{"n_layer": 16, "vocab_size": 33813, "positions": "rope", "attn_scale": 0.125, "parallel_block": true, "beta1": 0.9, "train_tokens": 695200000, "steps": 10608}
Each number is 128 + 32 x the weight over its row's rms, rounded and kept within 0 to 255. Layers, rows and columns count from 0. Numbers have three digits each. The size before them is the row's rms in percent of the matrix's.

# layer 7 MLP up, 4096x1024, rms 0.0763, rows 2530-2571, columns 800-831
096:105167152078138155064093131161067129091101115133080110139151089086093089073114073125143103153167
093:119163155145161085075109159097164120101124182162125105075157157111104134152087124105085155224158
100:106147128192141097144098092124062163128088138147163172166149104068122097130146076102104176118118
096:140127113158121094128117122160129147134098118126158156114121175129119173154169131172177188195099
098:100152132172143174143125152172140178137169141063160119164108177162095152148130108143150174144179
102:154139161110076083098138069092117109124115151103122129128100116151175103081078157137138114140108
109:123153114079122151076142165173137112138092115091128096130127116148120150094139103099110144160131
101:105160124148135112139142106140154131125147169137117151155158094097061130126132053126169092100143
102:062067120098136157124167057132148126055102105152132173078044119136186059135145142168101154179183
099:083133158156148175126158202176137136165121078125138030132072115190165153144152128193115104154120
110:195084092160095120134183088117136147117184137129167124075096079119148150114157150142135132129120
100:080095120112084160168089104149120108186096181180100121116110104100199123156153163142133163134181
101:152104081106099138133190125140125126104144135188136103094148121151136118154095082140166169131118
099:134082145061065116145158114099140117131167113070104117141100095101119120153099162143101097165145
101:128115164190120128069152105123157116125175169139182103115111154076132122086222127158103115100140
098:062106153063171104118090103113157159109123119105138073099115155115123148117143109125005114062110
104:099093174104077145110179118128158120092160156091153153149180074182093091124127102107135203100103
101:142153192084125071153154159111107104184134120062067167108136124089156123118091122177148129087119
107:109156073147127156134070140153139165144171180165115091144161156161131123127118143193148081167131
103:146120153099179153110142152107133190100114134151158105175151103137122159127187051103113072125098
099:097138120111101092053138144103151117066099156127130105084060100162169139111141107124157165131199
101:099118173136082100185165164183145134120130121120107127118185156142088168125206166131091108095104
096:094155145124118113078078135096142111142167144152094131184118185111130142147120160124148163186074
104:085160140095185101111075163137150144112137150129197144104120123155092129109093158221105172123085
099:116111122125089125127096148101124136121183219109116098128136105143123116134224124169137151079155
097:111105207099160085129171139178156147171143097136123133134152136078182122158044167213104123135146
099:153080173081140110077124172095072144084103143118121097107124136120157129082083163091124169125140
104:107160074127120151142074099196128085136138139111124117114105104177095179109068167093151080112150
102:160133092136107146103162122118171190171133119140079132098179159094166106115114158149076073081058
099:106058140128133123127143132119075124097107151116134107102138128049117167166145172162145153049102
101:091035126115152135156090139127116149153152139122192132117142158104135115145119144119108183158159
101:118052138150136121051156112106174114135123167142135113130118149130124098098091061166137108145110
099:118124127164091149120088120153067158121137127090092126097097135101155147127157141076104129185103
097:104114156095102143162118116152121101104117120135095124184180086130175158141151194119131089103205
098:146149106146166185089141084100096197062120124140105077128125156140136111142131147089144203115107
098:110175133133067070118116142118149112134120108150115139129159173095101147129170175142142119179151
099:119158143113131148131212102115082104141091217115094089110099093076079113197148108109134073099120
098:079124104157098077098150082083126136150057144139142123122152166090145135152168170136135126148120
097:144164180128149146152112159104138163121110177198098088108142115131148137100112125087124149124194
101:091139120164105127137093204149113082113083173162135123104132163147159133158119087135130147078134
104:178116103115195136110207150146186068071093132129117170126119135130161154193181086142135098184147
099:099097146179094155118146181132067096128149178130113004121131125147161119098107082123146163125176
# layer 7 MLP down (transposed), 4096x1024, rms 0.06, rows 2530-2570, columns 800-831
093:176103073123135134122114098096150126140124142223158135172073163139129129130078117125061202119130
098:118139070135149170110114146199162162088074110124122111159110094125110066123187126130163132108111
098:133136098120142096127162105090112134125125118112148115152095133147099077216127125150152159111071
096:192192164100134112121123098142141092097154112094082095123119138116099088139132140100086153141092
099:086101083173162105123148121132122124103117104112130060123146121069132199122142082152121148152125
098:136076103137109089190176068171170099154092130119093158134162140138078116081110138164077070056098
105:050159136108120160119124104133120139141152128105183151194151114105125116181138105070184164100078
108:145163106158158140126128019147117136127116096134163204119144167087128131125132119118143128112122
104:080108093160143164102135097131094120170083100121117134132117145128111094071165131111115118135170
095:171093111165138091159118149123096131139123171117171173093121170157112146219122132117110082149085
104:130075103137158073125131136144156161064167198171116118093090132107132135157144195158073153172107
099:116072120096130149137102148114119227144096221119187162123155152162173113089123116131133142076140
096:100110159122086132181115112143208141116134091087089135132165115129194092138088122101110132104172
100:106102070099100107131068170116120124130180145162094158122032108161111122084146139157147111123136
096:161168152114133150117154139132156153095108187143217146085111110088059155090186127117129061113113
098:084150156117108140137092079120153126139182164120081165150118124100104155127104138117133170126080
104:175108151109084110121158148159099085115144103098134129074180098130085132161140117096143182108128
101:168113098135092167088124113130162124105116122132133133157152188152090058118130098065103135133117
109:071159116128146128105145129151091142138162059047126089137153090150146138146167126054176138136075
103:117140107125154122158092148146129121156111138175168105055113125174122146174170129170128106138155
100:052121146133145068118196106098126154118129130163123141134105187078107165114148133109115100082094
099:116088186118168118113120171107087151142131146166171106063142029142170149232088135116141106146088
096:132078085093197068140109061119084135080141139075126138112059087111097115177144146099105103117138
102:144121137109118104159145099135096111150159103114141127039125093120129112024110122148139131188135
098:119063145082140168095088122131139102114066160134118050146171102141132114106124148157102133151050
095:099164114111141164079172071110145083134141154115109071155086114085101164051148168089152177103169
098:151142093127145155049161118102038108114146136173171136099122135085078107150150091148130179139124
106:134123135118132177146134201151118113130101098062145216086090190136167165149102152110135082171119
094:108141111126141077123139164146068094157144144143087108132129156088084183098173132107135144138067
096:047152113111094101060178144118192078105072147103138101157118097104122113140125127165153151109131
098:136108154154062176130087105107093139084083091102092092120116061149165158155162080035132114134111
101:178125119145122122118145129138051167127129171137141138103129115092145162119179154125127131130072
101:171104066162145151103119088148067138143092147140101107161094124127113084111161074184153151127145
097:172193168118107109160135117114160115143089114162123135114195161122143156119168132158160139158108
096:107147074181126125160108178144141095123063120090111128109183071091123089181124102065150138127102
103:115136175143089122101135145143133136154102085127150129099152104083121155115201088085097177177144
101:151081085132145116150145130103196130185212115105183123116138114187117160153170148103143141157119
098:139145130121158123102097138171125119174057115167141133198127167093098166124114160114107104128108
101:132097068088148134096152113099101129144183101124191089109108154124122149102129093110126141097127
103:108107140117088142098056222095117140083143142065138128170134122111161100134123128167175128104075
103:171137078137127207109157152097157093117101105171098160087080131135159111107162143128141134111121